Part of a small language model's weights.
Size: 12 layers, width 256, 2 heads of 128, vocabulary 1820.
Each number is 500 + 40 x the weight over the matrix's rms, rounded and kept within 0 to 999. Layers, rows and columns count from 0. Numbers have three digits each.

# layer 4 attention query, 256x256, rms 0.0592, rows 93-255, columns 192-223
485451518514535509495522534473527472457485532485509487491495502504508458460497517581410535487498
521495522492479495504533485490519491568560470494485520446502505542480478527544557475466508502523
496526462471520548483497453510568513524488554530550479559499501520520455457535547563533484501595
470474551500493548502476465453455469540437471500524480481510555530512461456498500529465483481446
451528516467513477455530549588568504492511499489498566502535564461528475502543477554471490502419
553497475431502479553484452511491548547487492508439519537500516532433507512434432529555445522502
485529461518448560460500485484525577570482508511565479526530414511499530518478516431495510462556
476505461470576513480472483489514504461484468530521532499476501542496473500519488516541480491484
426496500500463489551416509567540540500519503545501573521535560498458499492436517512475468490551
520505378517561479536539520508591524501545440551523430506432430573471439503471442520526473440483
502540469464473507490475454461452446510535448453518448479463483453519485556511539507583563506491
492493482523545485474441577505531497526495588545587505476521506478503512475482524500444488523588
504456443547532598516540508482447506479571504430496517563491547512635482498515580486435557435487
518513479451480453529512499457514474481564543491476472450558506498489516525457503516463512486438
549565514517495480489486514539478517490522575488476507501451572538519497499524486511522504460490
523461486457468527503504486514531553481513523511492504479525461418473489485528523524476474492518
541527516500423521483451458501520564532496509480507459556504529476475465439463464534511536490482
484535510444507491506480507507557474497525475491500562492420472491492515498516527509519536455491
451511516537490549580478480527504526513451512503472531496493453525518493505513461422473595522458
550484533568515494486500548493452486499476559481548504455481541452538435474468485502482507539511
422498459505450485523549497503472489452525520524425495516506483524435527489436556544579587499513
470542497501502476509420534528566447518510489490493480565482569471458495491527524502557476486461
482576552476484436554425481505555481559475400524524476519447455504520553501518477479508508616574
478499457578553454523413456520523499441527512523488544484497559476539442506503503453539567504564
488490606542440491478473462551469479474479544525511487478517525463434566453559447517522496454540
463513449499498527568517470548468485504468487554510477508483436535497513510499477513531473508492
507483497533579459544551561584509543548471498552553437447528516471506521515425517541571473538486
496519517531527459465549506574489585486447474517468481489492530426591512456511535541519496563457
482505546447556515437534597509483466580476500523477477451429488509495527540412475447457550550447
455518565498495520539471484455575541531489473423513541461465572487479500460490514508531496539514
506484560492559437502450508528498524502523507535542537440531484519512517550534461458520483404481
438521573502530567438559501524442413536456493492545501554489449511462562477537512513526481512580
569454418475438549451465518483497518498463494444464531511496478498444521494520465498496498456557
474549470419519459532502521547549423512495556548601452478422509477479531476429557511480561514436
469479561538536485502534454477526481517521518602521488464448474507504522470503557448502488527532
477424504511442432506513443444513526515557532485559351451502452555521512510486435500524497471610
505529517509509508514495443523447444506500495485452535464573554454542506468554460534424469487492
430542497514500525506499495497440469479495509450501606440524419419368503514490504526501571479477
505419574546405582484490522472484530510469487512539463535438487473492519564498494462509499491419
471524580416504525469483421479481528460504451466575511482479565474549553509484530565562445507513
486517555495465525469480504499388534469470456501452462500567489497577483494511504489541514484397
501465507438537555530530479480522454573484441484512521579518501533425533521516464501468505504521
493456557403558529460438529515603483487482442521433479434532497574493545536576601569516521496518
527611469519493462474538609471495463565407428501511468477517485540420512480518510540544515447559
561438485533476506537497515439464537432503499437452551478415485504563501514513415541519499588546
565501563535466488475395478533482540542413538452571578491498416520476506492579563523474600471542
487417530524590493534484556482506430515508521525527523500519442467465488456530532490496489476490
500547482479373568460488526491516461542517525503463534482478522459530436479489528477551513499437
513456520533513497501461522471457504468507509479464561435485470559486477557514459480486519484513
510531476498466425457465499395487590523544434550511466491494513585534433448534557517490516534607
478564515450491431577500481524528520560500491454475471489499510446483533450568525575493486524511
517530507482565528479552470455568566461469531420475477464465497498511473415476542414430495475493
517484523492559491466490516543491496510467504468517477399482432490490498477564555503542497557435
397507511507454518447608561471437493455467519488499514487536474492544508527463544480561562489530
519486551418469434510445504501512461489516567500501471509513429499440409569515497520508537426506
524444487617446468516516459428528557502417508453514410519533513555536480469525494484520417508460
524440462456559471463542463456488505532493485462478521494493496440558535509469463508495473587506
498513511427549452452497502423572496527514551495395581409467452385483494550515483486441514492529
485489488542513465437422485446473501456498482490483531524461545496552528435497507519520489485512
495503525504518481547453506507550453507464516464522511500487443464507487545504548518426409482507
537443575514533492541555506507519495524472590507522536473465477452509461469439501551509482493451
520536476528440476452541471538437607481477571461519539436452467589471510544519516458458507562408
456461492579521547451525521522509578565568499443461489591481459473479461572538417478504550469447
524467514466466434485522553502547474500543497487501472512530488409446511482482509529571497544527
514526464537472565513482500502537515472473534465562521540536485472522395479560496471491488486469
491502462457606502544476456564488482570464474495499534490558621509545561521468476485572577464396
436460490569473561483517459515494555482524435465468536524448434469532491502503546520498494534536
396492572423449473428534449570493493487513465474524474377498502588470545514476470478538466490516
471550550475509519505455526440518521497494478448522502615484525483500488531438530581543484508443
501513506524527504536580523434591467554505512442474545570521486471514539466420449481482517590414
496495526450488471439533585556490559555486456526570490486479552498455448535522527490444533484418
466510456508522469534504470507599458567504512526486469409532470540468449492468513494529489523473
477500505484500512497549547502476503457505456488469508495412425388521536474491557521546468515535
465489472544489491505528550481524451446570567479514444482492505447453456553462543541510567484452
513462456476539511498503477538467499498489500439473485486565522468480571503512585490473485480515
500584495548451542426461513549474441518456532572547512589468544540527517375526456474515462555474
527450530479527501477502563483451471534526476477420506453487527455406450486527472509478557552588
545496515468478440523499449523491495512473493497437483451521492472530529505478465465484506456477
506473527505488471476567545551465521508543467510503492556482416443510530522529484515458483534375
507547555521560512496496556537556512524471380498416473522515386472444511468470553489430486406481
555519553477565521463437482558478431492486561497539438521495487446513418453481484484410494488570
526513513455488504445515574518476498494508461507506441525581487447510468549529531527549536608447
519476572489420532464509504473523518525446483493433559558531384565500564459450582544529517501408
462500452405502434492461446507505493503498521516559419481450548544512568520497495436471547545420
565500424506490537502460453516434520484536534511445539516520566492438508501481555495483494509486
467522507491469480555514463496464526592442490469492535505525435483477488465549550472502509477491
465495482512458426467508544521535454544510545457526499444504464561480518472424490457435450512522
518501557497493576474517501465495521404533549553460534528497400476456534477536486470509491556453
512449518425537497494395499431508561479550484519478540524528438542550491501488436463464502526456
448483497522482447503466478485533523482545499498469543550487467515460469466481530532517467508452
497525431472473463485532475532527493607635480557504528545551536506545431499485385469492509460488
499495490452452530519550594520582456508485491541518472448525541509512474544533513535485471460490
560521479488474534464531488525521502497497522480463538479554479509427511501458503596482425433512
486512430463574488500568471404474515425519474508494516496516493491464546507508536535574539489461
489449412507480570568506415463497508462465474542575463431536484497514520589462530463558565419538
503446480495602552516456513492453510485495549525604563463471441518508538585498551449400519506498
551461500502612525451510492557526488509426551489541489427470521497419507453482503516470536567520
538558489438583524504526418486422453509502459574495480464498418510390593473464438514456545524561
459451537541480527522507558438500498534475467438503477493535513514469492581483467532519468455479
476523484511481501515479440516521486541537449502562489466475554534503528416502471494452525470517
448525506421513495488492502497442458514497441451467365504473484565494475498480561517526495508499
483518508530442546513438524531474489466485510468439531580463488539504420450541507462498564537515
543498429559448530487541472495541487573459502495531486516448499537574465478455537492458493480535
508608579449517459455463489481520422501466523493464508539480553580557522456505504523471443580456
505494488465524479458533439502505527518546432555532508502521528449498496519489517497490449512525
528506560478587513526475580515576460478557465569473505470435525537494452454454470491472495501459
511473463461528425472490527471456446461499482498461425457553469486444471503457415529485506410550
459591500518527507471529466508476483501522476499469409516470456472492573544484515450480513484542
453558481520439507526517405495455463590436510504503458510458455550475525504532482477466541536567
499539474513543453513596482463447510522486483484484518537545469433476494522511532420475462541514
417491507543470477578516526541539492583559516507515528428441419541486536510441571528449487421522
579463459498442499555460481520462577503470478535490517504461606465473566477428539440513504527501
518513620514467512482502470481469494447572478534497447447539499542490560473481487499539554397508
511468559459536463563476570529517548440547400575473503515479537571585519509564518471507470530555
454551461546503500471478522495560533461527441486493505494573459425514457543543427569525434453524
532520485495536515540570495495442454465562528525598462481498514438511502500465491498413562515537
503529501517470590476502422506520495518560473491554532473537437502536423519512631515388521477561
505471544519542472582496556540479449465485470533453425480484523536483507477512494518537519541523
522482444456491542472486521491544526490520447523406518493551487571419412465424443500477481510566
458518478493495479455500483465480520507512510471516485520459563574481451502534585383430493458494
455494495434484471481508516566583470538449450566505457507498498432452568529530484422528494483538
475460517516561515534459525491506453492503480503539501525512501539545519455544503630452518524446
467423487464567528505537539503490521523443505559416500530548544504436480519476529469515457480492
486539518465463507516518555456515482444496474497496464534537516484505416510506478460412495467454
538507527504461546536563544419530528520490462514511452472455493512510441461571433434438575463613
503561496476502466564494518510550515502432459510527548542524515481492522479455454490535452475589
539516538498514502478479509437484471563473495478519553522616477554454539507491547518451453464465
467522507461587486527519491464464525501475459493471445424507543547472466476513500540450476505509
544496517521490526587475545487486452530411468493495511529511423487580477474406594496557578492450
482462496579521469508587477517451470461464461519549534595509494538389507441526529459516464432472
516559509496431548511476487524527461502487410428472484480484505539526513508456486433548527550509
476568557508435420485475451521543455465449533482507518416555479435503533578516501458479441451627
519516502531581541515467442511424570564506491488525462531442470497522523517486488565492574446558
499432506536517519619517549551471524512533438588572465460461458451461510502553522600436503488535
439535546489554486541495554458536468504509447532554459498568505476472464547511492465484480456423
502462466491500557501514479515499437443537512602541519447487491466557466474490524499522519518492
531476501615462553452559531495479422472573488485520514510488470567518561442494521496479495525571
465524457493505504474488547414513454503523500513461475529536517556484513460497470535503425550456
535614452504606537552460504538426505489502466501506457467499440457454493516564532476425484476538
412432489479499497463534507511463581535495517551495548494510454464599381457488472592500538517489
560548540509562547571501509485484485548487451486508521528535553469459485539498456516467480457474
447478520496577528507522525482487546528502462426491451484457535448553523548512474467504533534487
443539394469512442506555479598488483577536535608515549449498540536499557535549517543488559540503
550527478594514489470455543600537459476449499553550539479559474451464477512539515436544480475436
482444431479496460481453516511488507497492460491592548562488531555499470487508514509521507514579
491504528511535502505533517579496484532455523505531543504480408498513445493484531533454463473465
497554600481538485452490487521468442586529494540437495503449463522542430542450454518487545523509
488500450511444463466483555484515503529446501547591550519528460485538535564529496432452547497486
460501519509475476605511519540554580552498460467567475474542529451458439531379498493519467558511
493519494418515449483533553480500514505461448488501453454557542509473566490456444541564422453508
522497519492480518556524495567571482489539532509487498508486483501603550584488453491597467539440
444495446451548496547479501510492457466487515507505425519426477477468557484494502540574505488458
457490479522584506541484529561533470482490482563494542499481523500572551505441505467476497484558
525560533527568467588506560523523494466453523516549507471445450436552525540551484527440516523518
493496451475513516504413445520528491511490439457458435494486455573467491532568429537459493471489
542494453476504457503594518502533489503498530578556484507483460455484474440447441566508451481544
515419530493514559519546539461517508496455449491568441487460546537612533460538522440518489533421
454466500502504490466524503540556540471510515497552500512543608445489496476515459506565495534461
463558444529542485459580563488480471457476567530478419493497497546476483534522452537523564439454
569531551493486458477559516489545506458465547545521512458550488474479502479516529489561473581463
456584510473468453500485562511524465473529506528480470559535428522483547429516466434529507510486
519484516492536485512463567565547519550454437479557383507499510474521513449553456546511514461596
434516468529504449458560447527578566475461531495482514462498534497487492492533536585463515537500